Weights of a small GPT-style language model, trained from scratch on English Wikipedia.
Size: 8 layers, MLP 256 SwiGLU, 2.38M parameters.
Architecture: no biases in attention or MLP, untied embeddings, normalized queries and keys.
Training: a variant of Muon for these matrices, 82M tokens, 9959 steps.
Each number is 200 + 40 x the weight over the matrix's rms, rounded and kept within 0 to 999. Layers, rows and columns count from 0.

# layer 4 attention query, 128x96, rms 0.344, rows 0-28,32-60,64-92,96-124, columns 0-47
224,230,180,191,194,210,211,204,209,214,210,256,137,147,249,221,194,171,197,187,211,216,167,221,205,193,231,182,186,196,194,222,215,161,214,158,223,194,194,129,170,142,176,202,227,200,226,200
206,194,206,231,173,221,195,251,183,186,229,234,112,244,200,214,221,246,173,231,207,182,212,233,181,203,216,180,237,155,216,196,206,223,198,209,168,245,213,179,168,184,230,208,250,155,252,199
223,187,171,174,214,192,154,149,221,143,240,181,186,211,205,194,229,213,207,194,210,192,234,194,183,187,204,218,214,241,196,169,216,184,183,225,153,164,211,155,184,177,223,214,197,187,175,213
168,198,206,173,194,222,174,195,222,194,220,229,226,171,195,163,205,155,212,186,251,214,205,207,180,206,213,196,207,205,219,153,207,245,165,161,134,194,178,178,185,233,247,183,200,216,218,217
146,213,239,220,190,223,224,160,194,190,139,182,169,199,218,162,133,207,172,186,225,213,226,196,165,250,250,211,202,222,188,151,215,206,176,197,197,192,206,198,138,173,218,211,247,182,209,159
204,204,220,189,209,213,193,197,199,195,122,209,158,211,193,188,168,230,195,189,208,181,194,215,176,246,217,241,199,202,185,200,215,194,207,230,225,165,180,230,179,159,168,196,180,205,181,188
172,217,210,168,228,208,212,236,178,189,196,228,139,199,289,158,199,229,243,224,149,224,166,183,170,222,249,195,195,153,194,159,171,275,191,188,190,146,254,184,182,229,218,228,203,206,226,267
202,130,166,196,169,171,219,186,225,180,265,184,240,145,203,185,181,195,229,283,259,204,165,229,274,161,162,202,257,182,269,192,224,233,205,222,230,229,254,206,186,231,153,244,244,204,182,191
209,298,169,220,193,211,201,221,191,202,132,160,238,186,189,295,122,190,179,156,254,124,230,190,195,197,225,232,188,213,191,260,223,162,192,194,156,197,138,193,190,125,249,204,184,168,249,188
208,243,140,232,104,182,139,219,277,199,247,147,249,174,170,210,203,140,179,207,243,179,268,168,246,177,209,218,211,239,251,176,212,188,235,135,236,227,217,196,209,245,188,225,247,189,170,154
204,231,203,213,214,152,226,234,194,230,96,240,96,205,196,294,67,183,141,224,253,144,139,215,284,184,199,247,232,228,157,279,145,195,286,156,193,167,236,143,203,118,257,222,216,185,302,212
117,206,171,179,172,285,144,213,184,183,200,250,219,151,219,234,142,173,177,255,337,205,159,203,244,160,191,177,220,215,222,240,189,213,155,237,176,211,234,149,197,170,189,178,227,179,232,201
225,184,301,198,236,202,154,247,213,256,196,200,171,164,155,210,209,228,234,202,83,192,189,133,192,173,201,233,187,154,173,222,227,240,186,113,229,238,242,183,149,157,264,186,268,161,121,164
172,203,214,235,100,169,294,156,164,165,238,170,224,278,142,153,153,208,181,218,160,285,146,198,252,207,119,187,213,179,170,280,188,154,155,242,264,228,194,214,148,228,207,171,170,218,129,243
173,241,215,44,137,198,189,239,195,206,135,234,190,170,190,242,115,151,220,195,209,159,150,176,126,218,240,199,206,177,200,172,295,178,255,171,217,176,274,177,287,180,141,123,164,191,199,238
169,267,111,170,206,285,57,265,321,148,270,93,230,188,193,221,142,209,171,81,199,212,292,167,216,189,245,289,97,306,233,179,190,140,164,194,134,253,194,159,301,270,243,246,284,195,136,160
178,211,218,231,173,199,220,171,194,247,156,232,198,201,207,153,144,151,252,214,206,201,186,230,198,190,210,219,229,209,175,217,206,197,214,237,212,184,155,200,248,197,195,180,198,219,226,210
208,233,197,203,194,209,255,221,190,167,224,191,160,189,165,205,194,256,181,249,184,198,187,221,206,185,184,209,177,207,208,253,225,178,180,233,212,191,165,186,186,225,209,208,180,208,231,234
177,130,238,215,179,198,187,223,191,208,218,182,175,224,191,221,222,215,179,199,176,214,238,192,187,156,205,190,267,196,198,176,216,198,163,155,154,255,196,180,161,243,176,208,247,205,221,167
201,156,154,220,221,208,192,172,206,192,201,196,218,202,195,218,209,200,185,162,221,220,245,211,211,179,183,244,176,224,229,198,184,179,187,159,134,211,215,186,200,204,170,253,255,154,156,182
213,201,135,244,206,238,126,190,218,185,224,203,144,161,193,202,234,207,243,166,174,203,227,200,211,239,213,226,184,258,226,154,199,228,141,209,175,171,189,218,226,208,168,208,198,199,197,181
220,192,178,161,217,186,162,256,193,189,225,210,206,188,206,213,249,186,232,189,211,200,208,194,184,203,203,178,157,190,214,179,183,221,172,215,229,185,205,209,197,240,208,221,217,238,214,246
167,174,292,213,245,160,283,165,214,224,245,163,200,221,227,210,208,160,207,209,157,140,135,192,256,137,272,201,275,187,170,123,210,241,207,277,125,221,187,215,278,203,193,191,180,200,181,125
126,180,265,303,213,239,276,250,149,287,129,266,133,315,218,212,231,230,248,245,113,202,248,237,179,166,156,170,236,177,226,254,138,179,127,137,244,170,225,229,149,246,292,273,186,189,186,183
166,212,200,93,259,222,173,217,217,188,195,206,176,174,239,188,157,237,224,159,245,176,146,165,188,192,254,188,199,151,163,201,196,236,214,247,174,201,209,226,144,187,185,156,193,241,214,269
194,225,139,242,148,212,226,221,225,254,223,215,178,254,227,242,165,294,187,238,190,217,161,208,247,167,175,215,230,235,210,230,141,229,159,203,263,168,196,176,223,205,233,203,156,237,267,129
145,208,278,212,217,189,272,209,213,170,105,144,224,205,202,214,162,203,181,222,198,195,176,185,235,166,159,177,211,168,115,219,231,223,221,288,196,204,206,230,163,181,189,197,167,205,131,259
196,185,254,218,77,101,202,253,239,190,272,183,209,235,102,256,131,209,275,157,148,244,244,176,266,214,202,184,206,202,190,161,179,257,141,201,279,203,83,176,224,167,234,114,218,258,196,145
194,136,169,236,254,216,209,181,193,216,242,218,241,147,229,187,246,168,208,243,213,217,253,166,173,191,243,125,155,275,263,162,129,192,253,253,139,181,181,220,199,227,221,230,186,240,140,153
152,194,177,172,196,153,204,139,271,213,218,192,232,116,212,228,170,115,214,175,230,246,240,188,164,230,169,182,168,181,204,183,190,216,210,197,107,190,157,174,191,175,201,248,219,173,208,197
196,142,241,162,179,187,179,188,109,166,223,149,170,203,185,176,194,232,201,214,202,171,177,163,185,180,185,220,269,178,207,190,133,154,274,256,241,205,184,166,146,187,263,167,193,203,214,154
133,202,150,250,221,189,239,203,158,160,207,186,237,200,225,183,207,217,178,170,186,168,210,237,260,177,245,172,236,259,222,216,185,204,142,135,204,213,213,188,215,221,216,147,201,237,242,160
189,162,183,239,212,249,171,248,228,170,188,220,164,164,188,227,210,196,185,194,240,167,164,254,286,187,229,220,151,263,236,204,199,231,215,217,196,202,266,193,304,223,163,224,206,218,271,205
164,209,136,219,185,242,161,180,180,154,143,205,106,203,198,160,221,182,195,202,293,216,159,138,177,246,208,194,197,234,217,197,207,152,202,206,186,241,240,186,176,180,198,225,208,212,244,239
248,195,242,200,256,152,139,137,171,236,105,207,154,185,214,222,142,256,180,202,266,186,232,219,225,240,210,222,203,151,165,250,179,183,217,174,281,165,208,213,134,134,232,223,221,195,182,173
221,196,141,195,243,192,182,230,190,225,113,251,216,218,205,184,166,264,187,217,257,198,127,211,161,234,224,170,211,168,165,255,184,217,225,209,197,146,273,211,228,184,196,198,187,165,234,212
232,145,219,181,190,153,257,164,254,194,251,249,202,168,211,204,182,215,220,223,201,209,171,143,301,193,179,171,236,176,213,222,187,210,151,232,236,113,165,247,203,188,192,231,185,202,208,150
211,199,174,213,208,186,209,127,170,205,234,165,242,143,158,259,151,249,209,198,183,196,270,202,197,176,210,244,172,130,199,272,229,197,168,177,157,182,165,211,178,185,202,144,134,193,132,208
195,251,136,171,160,178,221,194,136,207,231,192,217,167,186,167,215,219,206,151,208,133,278,179,166,246,236,221,185,173,169,257,103,210,281,227,227,194,202,148,212,257,186,206,171,221,227,256
222,182,176,148,252,247,170,261,206,201,130,214,186,183,223,186,156,224,184,213,181,181,217,223,193,198,223,211,203,207,251,211,194,175,135,158,201,205,261,192,235,252,183,254,264,206,203,239
186,253,105,235,263,248,182,163,198,172,185,221,310,99,178,230,226,164,157,131,246,111,217,131,213,138,213,181,165,216,207,211,279,236,272,208,212,284,217,183,228,255,159,207,232,293,252,240
249,184,239,262,121,213,138,180,237,278,203,218,123,210,253,172,236,221,152,210,152,188,160,144,224,202,212,217,157,255,178,241,173,246,216,165,205,270,222,178,234,166,262,223,229,175,229,143
177,211,276,205,138,124,145,157,163,244,211,182,91,254,260,188,221,263,85,263,159,235,157,241,133,179,165,165,296,200,173,177,104,158,198,250,246,180,179,198,206,195,177,254,185,185,249,189
164,237,121,165,188,223,174,181,191,217,271,168,279,126,226,259,226,189,228,238,232,230,273,154,112,206,155,241,254,197,224,225,201,216,229,156,181,237,189,178,185,233,234,193,181,162,235,196
192,245,0,244,213,315,143,265,219,175,191,179,377,67,114,180,286,122,167,52,260,225,308,169,215,203,256,182,58,230,192,149,265,109,186,145,114,264,230,184,272,212,243,144,256,197,183,255
195,255,290,240,209,204,214,193,197,175,169,219,172,178,183,173,171,213,237,141,189,192,157,152,246,221,260,190,204,182,227,253,179,169,203,197,204,181,187,172,225,156,158,181,181,234,248,216
237,248,252,215,244,181,201,221,196,164,201,199,161,208,215,185,177,252,202,187,253,190,184,211,211,302,199,220,211,189,165,147,173,151,184,190,247,218,170,142,148,110,223,254,205,206,193,193
212,172,213,145,163,241,135,174,190,207,255,220,156,189,175,170,264,262,155,240,192,211,210,210,156,132,155,235,233,227,199,186,218,171,265,260,201,193,176,192,146,174,177,176,216,195,188,171
243,190,91,197,179,241,155,192,246,228,242,267,246,238,252,145,267,161,176,230,190,260,176,223,207,129,163,255,172,204,202,221,194,225,232,193,150,260,241,199,260,198,217,259,180,191,194,239
209,100,174,178,189,268,192,186,262,176,196,248,160,224,246,152,270,180,177,235,226,214,226,209,174,127,202,177,197,251,133,184,200,260,224,217,109,156,269,239,207,167,218,224,193,191,193,166
160,238,269,221,215,211,233,264,108,172,174,236,145,220,240,249,191,229,227,192,204,193,165,173,231,210,250,209,153,182,165,195,203,222,197,183,217,192,296,187,210,210,211,213,219,223,242,236
284,174,147,213,195,236,156,188,258,151,280,226,259,148,181,114,217,192,177,126,210,180,178,163,238,210,275,283,277,298,173,113,218,167,193,210,144,293,166,146,228,217,221,139,153,284,250,211
203,183,300,229,202,241,238,243,183,234,184,283,170,346,308,222,211,187,209,268,259,231,164,138,229,229,246,188,246,208,145,233,175,244,198,150,260,180,230,195,229,159,177,245,171,260,178,133
165,175,144,247,239,208,197,244,206,240,191,199,274,163,163,230,163,184,260,131,184,225,188,172,145,177,228,181,156,154,185,209,245,211,163,189,140,197,204,205,193,163,216,157,198,191,229,231
240,182,224,225,179,165,185,193,169,231,270,149,236,246,208,199,190,187,213,249,208,199,186,167,249,161,171,176,141,169,136,220,159,206,168,251,220,177,174,216,169,196,232,192,142,237,222,153
168,187,122,193,211,238,172,264,274,164,193,229,222,175,149,189,221,235,221,118,119,216,231,136,224,152,151,216,223,237,252,196,240,163,235,207,170,264,104,183,190,190,200,223,186,201,165,193
200,232,268,168,171,170,237,213,246,187,143,313,169,128,158,207,140,215,245,138,114,136,246,194,285,243,245,240,185,152,160,177,259,258,198,256,183,167,224,108,214,181,95,250,153,232,208,212
179,187,219,185,235,147,181,191,174,221,206,115,233,192,238,141,206,259,155,201,208,172,260,280,177,186,119,275,192,262,213,174,162,202,191,251,185,215,175,209,223,196,196,293,180,183,238,204
202,219,208,200,194,176,161,151,201,206,214,188,223,168,210,152,171,189,167,160,218,226,175,198,164,195,238,152,215,253,190,167,178,164,185,227,190,128,214,228,207,190,205,218,207,193,199,179
175,197,298,172,221,195,199,183,126,202,148,177,102,267,220,207,187,172,235,214,122,210,202,179,183,250,201,180,238,170,176,210,197,163,220,207,223,225,163,196,171,256,221,203,261,173,222,200
187,225,212,162,174,160,172,179,243,173,153,182,168,260,172,228,184,216,217,137,190,252,208,205,192,277,192,182,219,226,189,232,168,170,123,157,172,185,192,196,177,244,239,189,140,228,185,157
221,184,162,210,227,230,172,261,242,184,188,229,202,182,164,180,171,185,181,198,260,162,213,214,227,193,223,207,218,218,213,142,216,221,191,174,120,203,248,189,241,200,171,216,196,213,246,197
142,192,225,228,208,175,208,225,203,202,176,277,187,239,201,192,139,216,199,226,245,157,190,138,251,199,262,182,249,242,219,181,189,207,207,136,273,153,197,232,209,218,198,236,241,167,221,210
225,240,275,162,156,112,202,161,217,239,171,160,210,251,138,259,130,225,171,177,210,185,174,190,164,261,166,188,192,143,203,210,174,245,192,173,213,169,180,231,158,147,177,205,169,159,198,214
178,201,144,207,228,287,247,245,168,152,137,300,166,109,279,218,256,247,207,238,251,166,169,219,221,179,241,275,248,226,210,185,214,197,163,182,166,175,272,188,163,147,207,255,157,169,266,234
206,138,173,162,176,159,223,149,221,168,251,201,225,171,210,169,191,159,260,215,223,239,266,206,221,186,169,224,256,228,261,203,148,175,184,242,247,234,163,232,203,213,176,243,259,173,178,223
199,207,167,184,241,243,242,239,250,233,189,194,219,150,191,228,228,194,198,210,185,174,233,136,217,203,162,176,199,157,185,262,233,219,185,185,207,192,218,210,182,149,163,207,154,202,244,219
236,190,139,185,267,161,222,178,163,197,230,185,191,193,239,164,182,197,154,200,238,156,244,226,204,196,178,242,196,192,150,229,233,229,257,202,213,203,235,225,236,202,193,175,193,249,169,231
187,224,155,201,190,182,178,205,237,150,229,156,187,121,230,259,203,227,177,202,166,206,180,191,303,204,174,195,243,241,219,197,166,224,216,178,205,200,197,190,193,207,191,276,214,158,220,139
181,172,166,180,198,224,166,240,231,263,78,221,191,185,147,283,145,175,258,173,282,147,172,125,191,266,144,196,112,95,239,209,244,272,248,237,148,212,232,193,169,180,283,208,202,203,237,239
150,257,102,179,188,250,117,170,174,278,202,206,187,224,145,172,289,213,259,218,312,145,242,222,195,298,163,240,142,160,198,216,213,211,199,251,250,215,211,190,143,230,206,160,193,214,229,273
180,225,246,199,116,89,319,281,255,279,250,178,193,188,215,268,100,224,158,251,147,138,196,351,194,187,162,186,278,137,197,234,149,144,226,209,335,220,211,266,156,199,90,222,221,134,249,294
199,230,158,196,281,255,155,254,189,174,215,191,244,203,232,215,293,166,251,238,197,239,258,243,141,244,177,118,211,140,242,260,169,117,185,126,151,138,273,233,116,257,216,146,250,250,258,188
196,221,0,235,234,216,79,189,204,182,255,192,297,109,149,99,341,197,159,81,314,181,307,191,210,215,189,197,115,298,252,198,202,185,157,205,120,229,202,150,230,201,209,224,220,188,259,149
167,211,228,233,242,196,222,231,176,164,140,145,86,238,227,193,208,162,278,170,242,204,188,168,189,273,264,153,232,250,241,200,185,252,152,261,261,255,123,197,220,225,218,181,196,212,254,172
228,226,300,185,194,250,243,248,176,197,216,149,130,220,207,173,188,182,218,184,229,176,170,160,173,293,249,157,223,211,226,210,192,94,195,274,196,152,123,204,171,218,274,203,176,186,161,171
275,134,218,196,231,189,191,171,234,249,189,163,183,211,195,244,199,213,206,237,190,191,222,230,205,185,127,166,276,179,183,188,135,167,221,145,201,195,221,198,189,184,193,158,192,180,243,158
227,149,157,262,287,206,172,157,282,310,204,201,200,219,203,193,245,232,209,217,205,183,241,276,211,98,170,208,176,165,186,191,138,203,297,212,203,208,244,242,203,175,168,233,224,210,225,191
242,174,154,193,202,145,184,171,267,190,244,146,168,214,286,148,267,206,206,268,292,211,195,332,145,147,150,155,200,189,196,148,153,202,255,185,170,260,244,196,205,226,221,180,199,228,128,108
199,230,193,212,237,181,209,215,186,243,166,217,172,241,212,206,192,207,246,157,168,213,177,195,168,221,207,187,167,191,196,219,165,194,202,203,220,228,253,209,233,195,179,229,176,220,222,242
175,128,274,161,239,196,252,192,241,147,175,241,215,182,198,254,207,200,133,270,77,192,199,201,218,143,153,184,228,259,235,151,229,246,227,161,277,250,188,208,246,234,239,238,261,230,220,160
302,125,270,136,179,182,288,243,141,192,260,265,169,257,229,185,187,219,261,274,207,263,200,222,108,249,203,129,226,117,200,231,229,159,243,194,264,191,230,246,155,191,196,189,237,98,141,232
117,253,152,225,211,279,115,265,165,188,157,272,223,165,120,253,222,229,223,153,233,200,133,231,240,193,225,246,139,196,212,197,185,174,153,161,191,224,226,170,207,188,197,189,213,245,257,188
206,219,144,191,110,226,184,255,175,239,191,246,204,220,206,128,206,222,229,193,163,243,172,189,199,182,235,119,229,179,185,236,249,232,142,157,227,224,232,200,160,217,235,206,209,229,223,217
159,217,245,239,277,194,240,191,203,211,161,234,229,224,215,197,244,242,179,179,182,179,240,228,175,173,166,180,225,211,216,240,136,151,261,207,189,180,243,173,202,218,173,178,228,169,177,224
289,242,218,261,200,155,230,191,232,107,286,141,209,54,179,241,171,174,176,153,130,162,187,226,116,125,200,170,225,202,243,149,221,206,177,259,183,216,182,161,186,132,172,193,191,166,188,229
182,234,194,169,190,152,165,223,274,183,240,238,168,226,196,174,203,215,233,239,242,198,147,156,141,196,211,132,207,172,172,228,199,189,223,247,176,111,217,254,167,204,181,203,177,206,144,190
186,167,186,226,201,189,209,145,240,245,263,197,218,201,244,178,181,212,150,193,205,186,167,253,107,182,245,196,215,201,170,169,230,169,213,176,192,143,238,201,181,205,213,230,205,179,207,192
214,214,239,198,201,176,214,192,204,241,255,181,128,224,155,189,222,231,184,260,188,196,179,221,199,253,187,200,206,164,227,211,246,199,218,176,236,237,197,164,201,170,230,223,136,213,169,203
204,297,107,165,180,240,150,188,280,199,278,155,194,197,250,151,252,169,203,224,259,237,192,231,228,179,169,139,176,226,278,192,188,222,268,226,162,172,231,177,195,211,247,158,208,220,129,182
187,274,199,205,200,216,189,209,193,168,180,183,161,225,234,195,229,195,187,168,198,169,202,221,231,261,197,205,168,246,201,144,156,230,186,210,202,212,222,193,271,239,188,218,205,230,214,217
157,310,258,236,257,256,200,202,146,272,156,283,169,239,223,246,196,261,215,144,145,189,188,188,196,319,216,222,156,223,204,210,217,237,220,179,208,210,246,164,192,160,178,206,217,169,250,257
229,265,319,239,262,134,206,185,208,230,109,217,136,257,171,282,111,249,172,188,113,164,240,246,175,276,224,243,222,191,187,212,181,157,158,148,212,160,180,185,139,199,190,183,176,177,235,155
209,142,166,234,206,236,129,213,174,203,194,177,216,208,221,163,194,241,191,247,186,230,260,149,194,177,220,170,201,181,174,176,180,289,195,211,209,207,212,155,191,152,216,287,223,145,133,239
159,167,186,197,178,214,210,157,230,230,258,201,244,162,209,173,231,173,215,224,211,245,219,212,246,185,198,191,251,234,223,202,190,222,195,187,178,212,136,225,214,262,182,235,199,195,172,223
264,184,247,181,217,175,181,207,302,245,190,204,222,173,190,199,170,219,122,219,196,200,258,159,170,97,174,164,216,194,206,183,190,161,167,161,177,161,188,227,158,171,177,203,223,167,170,123
159,248,165,192,207,201,192,247,238,189,171,190,158,219,206,205,170,182,183,234,216,168,177,183,221,197,257,241,218,193,190,211,116,167,186,118,214,190,261,169,190,160,216,201,180,184,175,206
237,148,211,134,216,156,239,222,239,229,164,267,216,171,190,224,221,206,238,251,194,185,200,226,228,163,177,174,165,198,266,216,228,231,227,211,179,180,203,258,218,192,183,227,162,196,180,197
189,160,154,191,161,202,195,116,161,200,278,213,188,201,206,230,171,202,140,213,174,215,206,202,257,168,179,227,199,149,208,235,193,209,207,229,185,190,191,212,227,164,164,163,219,191,248,151
190,224,246,222,161,186,213,245,120,256,258,200,132,205,272,174,241,178,225,254,172,207,220,173,186,199,169,195,230,220,198,129,206,248,180,196,270,274,217,169,182,235,258,196,275,172,175,192
227,219,314,262,98,167,324,169,194,254,242,193,106,256,150,146,120,212,218,207,95,214,187,221,231,158,182,193,287,261,138,250,229,227,179,191,235,181,225,240,183,193,184,211,134,239,224,188
236,153,112,166,135,214,115,206,241,216,138,203,183,171,176,176,192,157,229,184,354,202,194,156,166,246,182,211,144,175,125,209,268,204,252,199,199,251,292,188,202,208,186,167,167,205,197,181
251,308,36,194,199,208,127,193,261,109,233,146,306,103,203,208,225,203,98,87,250,232,247,189,247,189,252,206,88,270,205,232,121,141,209,221,124,206,219,158,235,149,218,185,227,193,156,113
195,202,210,186,219,208,199,208,187,202,173,197,157,220,187,204,178,153,244,164,189,151,204,164,211,213,252,208,166,169,213,182,202,187,263,163,216,239,215,201,209,114,193,219,227,197,219,201
184,219,269,241,159,183,155,219,186,199,179,194,198,202,183,211,122,195,212,213,208,187,172,233,218,250,295,201,165,249,174,183,183,170,138,196,188,204,182,235,256,160,191,237,243,230,200,141
213,120,208,197,182,223,132,161,161,205,238,149,206,234,209,173,170,219,149,218,175,214,240,264,154,131,221,192,278,237,184,183,206,174,202,225,209,198,175,176,150,209,237,269,247,125,121,178
134,206,127,162,220,228,184,187,230,225,211,186,190,200,142,214,221,227,158,198,217,177,246,223,137,179,108,169,192,210,205,180,222,210,152,201,122,224,162,171,163,234,172,219,127,173,225,192
152,257,167,223,163,211,209,216,236,166,249,206,182,231,218,236,179,151,165,221,171,197,218,199,209,234,199,152,166,218,209,241,180,227,170,168,164,188,216,170,228,248,193,136,230,216,235,209
181,296,262,162,181,233,184,246,166,153,159,203,128,218,206,191,222,176,211,170,199,214,141,137,230,225,237,196,176,230,210,191,143,197,203,194,227,209,235,169,216,194,185,229,204,195,216,201
176,123,158,163,168,203,183,202,215,199,208,213,215,206,201,178,125,219,239,185,177,230,216,149,129,183,218,217,265,202,209,103,293,212,186,195,194,190,207,237,201,186,182,225,215,187,178,239
143,288,191,226,230,185,260,245,205,210,243,198,149,309,246,116,145,284,221,249,123,205,217,182,199,226,185,202,284,213,190,196,184,162,120,177,203,212,108,244,220,194,200,244,158,202,158,190
164,252,94,234,175,208,163,215,180,226,127,220,182,264,206,212,161,210,185,115,348,196,160,171,191,256,249,215,149,169,183,229,188,190,246,204,175,233,264,211,197,192,202,137,220,223,256,278
196,213,165,204,142,180,241,172,167,211,269,198,220,193,190,232,158,267,213,222,198,183,126,214,210,142,199,182,241,180,174,200,187,218,191,255,229,174,167,227,198,238,197,192,200,178,197,200
157,195,185,213,242,205,148,224,158,216,272,205,241,172,195,219,292,205,236,154,117,175,215,163,239,178,161,182,217,245,239,225,208,161,233,200,164,189,245,212,201,165,222,223,237,210,191,139
216,229,197,229,165,76,208,191,132,189,210,188,118,243,316,105,215,195,162,169,210,193,171,157,241,222,236,266,170,263,196,184,186,186,185,170,212,258,237,176,192,196,176,143,183,226,243,205
178,237,247,223,244,171,205,226,225,196,217,198,253,183,194,238,214,193,187,197,187,204,263,141,190,226,182,214,192,235,203,217,208,161,213,267,178,173,206,222,231,182,290,197,213,247,186,213
# layer 4 attention key, 32x96, rms 0.324, rows 0-28, columns 0-47
210,144,216,190,267,202,258,207,195,116,125,209,207,260,221,173,195,230,208,225,148,179,246,147,195,191,200,249,197,168,238,189,232,171,194,203,181,210,213,213,156,216,168,191,226,199,199,183
203,204,185,234,211,174,243,225,222,222,126,184,225,270,227,221,142,197,198,213,149,167,180,213,255,226,243,268,228,182,198,197,187,180,228,206,273,191,165,220,236,218,183,245,170,227,184,212
136,241,149,222,212,267,167,173,176,228,218,211,161,173,218,166,214,189,242,157,188,174,150,166,189,160,149,220,179,240,212,213,251,263,112,224,247,221,218,184,214,175,223,199,157,231,191,182
180,193,121,223,189,122,161,212,191,151,198,162,213,207,144,171,197,199,162,223,183,178,223,248,196,123,196,198,148,150,200,207,274,202,190,219,144,155,267,261,163,226,180,132,143,229,166,208
236,137,219,150,170,259,226,231,164,171,122,245,145,213,218,178,115,149,209,227,233,200,222,192,176,139,164,202,205,212,189,161,309,219,199,184,155,196,265,254,118,114,219,210,206,199,227,212
163,119,200,247,202,260,193,216,216,308,108,212,205,230,203,292,138,150,205,233,235,256,186,224,203,174,105,140,237,134,133,142,215,181,170,193,232,197,158,248,243,176,244,298,151,211,227,208
169,230,204,172,146,135,223,192,258,238,222,181,224,228,200,237,119,222,197,221,215,161,171,188,248,210,213,188,157,181,162,211,212,236,209,250,272,139,246,211,168,279,198,189,251,263,216,228
220,217,205,165,215,216,183,238,196,204,237,204,192,233,203,149,198,212,113,147,255,169,205,169,117,188,217,215,225,264,205,171,193,213,203,184,163,189,213,176,239,206,232,267,188,213,129,173
216,263,194,181,161,199,150,213,210,215,182,164,172,177,236,150,217,225,172,234,83,195,177,206,193,103,218,174,253,264,242,191,199,241,141,202,151,224,209,161,230,217,185,180,196,287,131,146
194,143,236,170,210,210,171,213,211,193,199,206,202,124,137,253,193,220,208,197,220,256,169,124,238,122,182,237,203,228,206,194,179,221,189,220,174,198,240,217,230,180,254,221,191,121,203,206
225,176,273,235,178,200,210,270,205,184,193,196,209,309,247,168,242,186,220,180,225,238,192,171,168,166,238,222,178,151,170,204,200,216,235,232,264,183,258,256,205,240,230,216,231,173,175,213
214,207,203,224,172,213,264,141,271,285,328,117,221,191,242,206,272,250,243,178,240,143,160,133,229,186,149,217,168,174,137,232,166,158,248,189,288,226,168,157,147,193,269,226,264,238,207,223
188,128,255,181,247,173,240,260,228,214,216,186,267,174,204,192,152,268,199,213,201,184,154,261,225,141,189,176,293,214,257,218,196,139,225,188,217,175,150,180,210,196,142,122,194,246,191,161
168,232,96,199,238,265,222,233,250,206,198,167,222,201,178,160,281,277,114,172,295,219,212,213,207,200,237,136,192,221,266,166,146,174,158,192,171,185,144,189,258,227,153,213,297,157,219,278
150,231,184,185,156,255,252,191,203,189,121,253,173,188,176,152,181,159,128,180,198,233,157,182,162,131,273,152,219,183,235,128,257,275,194,317,201,207,243,234,175,177,162,187,179,189,209,236
145,209,104,210,269,206,201,234,155,208,223,123,207,129,219,227,181,166,206,199,232,234,247,205,185,202,105,321,178,160,240,171,253,127,207,59,136,248,172,196,263,221,102,251,163,156,286,256
307,193,137,149,106,295,245,200,231,203,212,241,249,159,185,164,129,200,206,211,218,173,252,155,170,217,195,245,201,217,184,184,176,155,194,178,187,215,154,170,205,216,284,171,239,136,142,219
229,157,279,259,161,232,226,223,223,210,189,163,220,219,236,251,188,186,220,210,178,228,171,153,210,191,149,234,219,199,228,206,168,188,235,265,262,223,153,200,248,215,181,244,236,189,202,155
151,225,228,272,187,152,278,215,211,203,213,159,176,280,217,181,120,235,214,213,175,191,156,219,216,254,207,264,210,209,228,201,124,156,255,140,199,214,215,178,182,212,179,234,203,228,217,217
209,221,170,212,226,194,213,202,167,167,192,227,191,238,172,191,185,193,207,148,167,132,175,226,220,232,189,192,165,251,197,188,185,201,173,167,233,201,241,242,237,253,242,234,205,162,161,158
203,211,202,197,230,205,165,204,148,194,125,264,161,116,204,164,264,229,236,212,172,198,185,190,198,153,193,167,136,148,191,157,302,240,185,190,148,222,195,164,173,185,239,162,219,216,245,258
195,243,162,180,231,225,204,205,186,212,192,200,168,207,197,204,158,201,228,214,179,174,197,182,264,158,200,175,185,141,199,247,200,250,148,206,231,171,174,234,196,232,198,186,175,218,216,251
98,229,101,281,190,219,120,200,88,192,193,126,139,185,206,178,199,208,114,181,249,162,210,145,193,177,187,152,236,232,195,193,180,134,146,188,284,232,168,246,218,169,205,234,254,233,148,145
257,173,217,267,213,185,165,218,197,184,225,171,181,133,186,170,148,221,207,196,191,203,213,103,232,234,247,263,130,241,185,201,202,204,195,168,151,210,243,236,207,178,211,159,173,134,81,131
281,164,91,219,208,243,178,246,231,226,233,206,194,204,157,276,192,177,266,169,197,234,194,151,290,145,196,258,199,195,182,249,168,247,192,252,197,234,121,189,230,210,182,193,215,233,200,170
201,158,263,200,135,246,254,248,246,195,285,205,259,221,201,197,188,181,219,261,200,207,176,217,287,150,219,165,256,237,222,215,231,235,191,273,244,185,240,256,248,204,209,241,178,225,191,149
210,201,257,218,207,126,187,200,201,167,171,208,257,257,249,197,86,204,193,276,150,211,182,186,251,186,222,151,231,140,136,197,220,294,206,208,304,157,143,269,223,175,220,209,210,247,116,224
187,161,105,197,285,269,253,199,173,215,149,246,202,217,232,128,201,221,244,215,192,226,260,179,204,266,191,294,229,224,200,229,177,244,210,170,205,274,166,114,225,231,243,257,136,271,232,249
211,225,164,184,209,247,263,157,199,158,196,195,237,113,188,209,237,165,163,123,233,137,220,182,189,203,183,244,239,224,161,226,125,189,163,175,156,172,194,157,192,177,282,258,192,132,224,145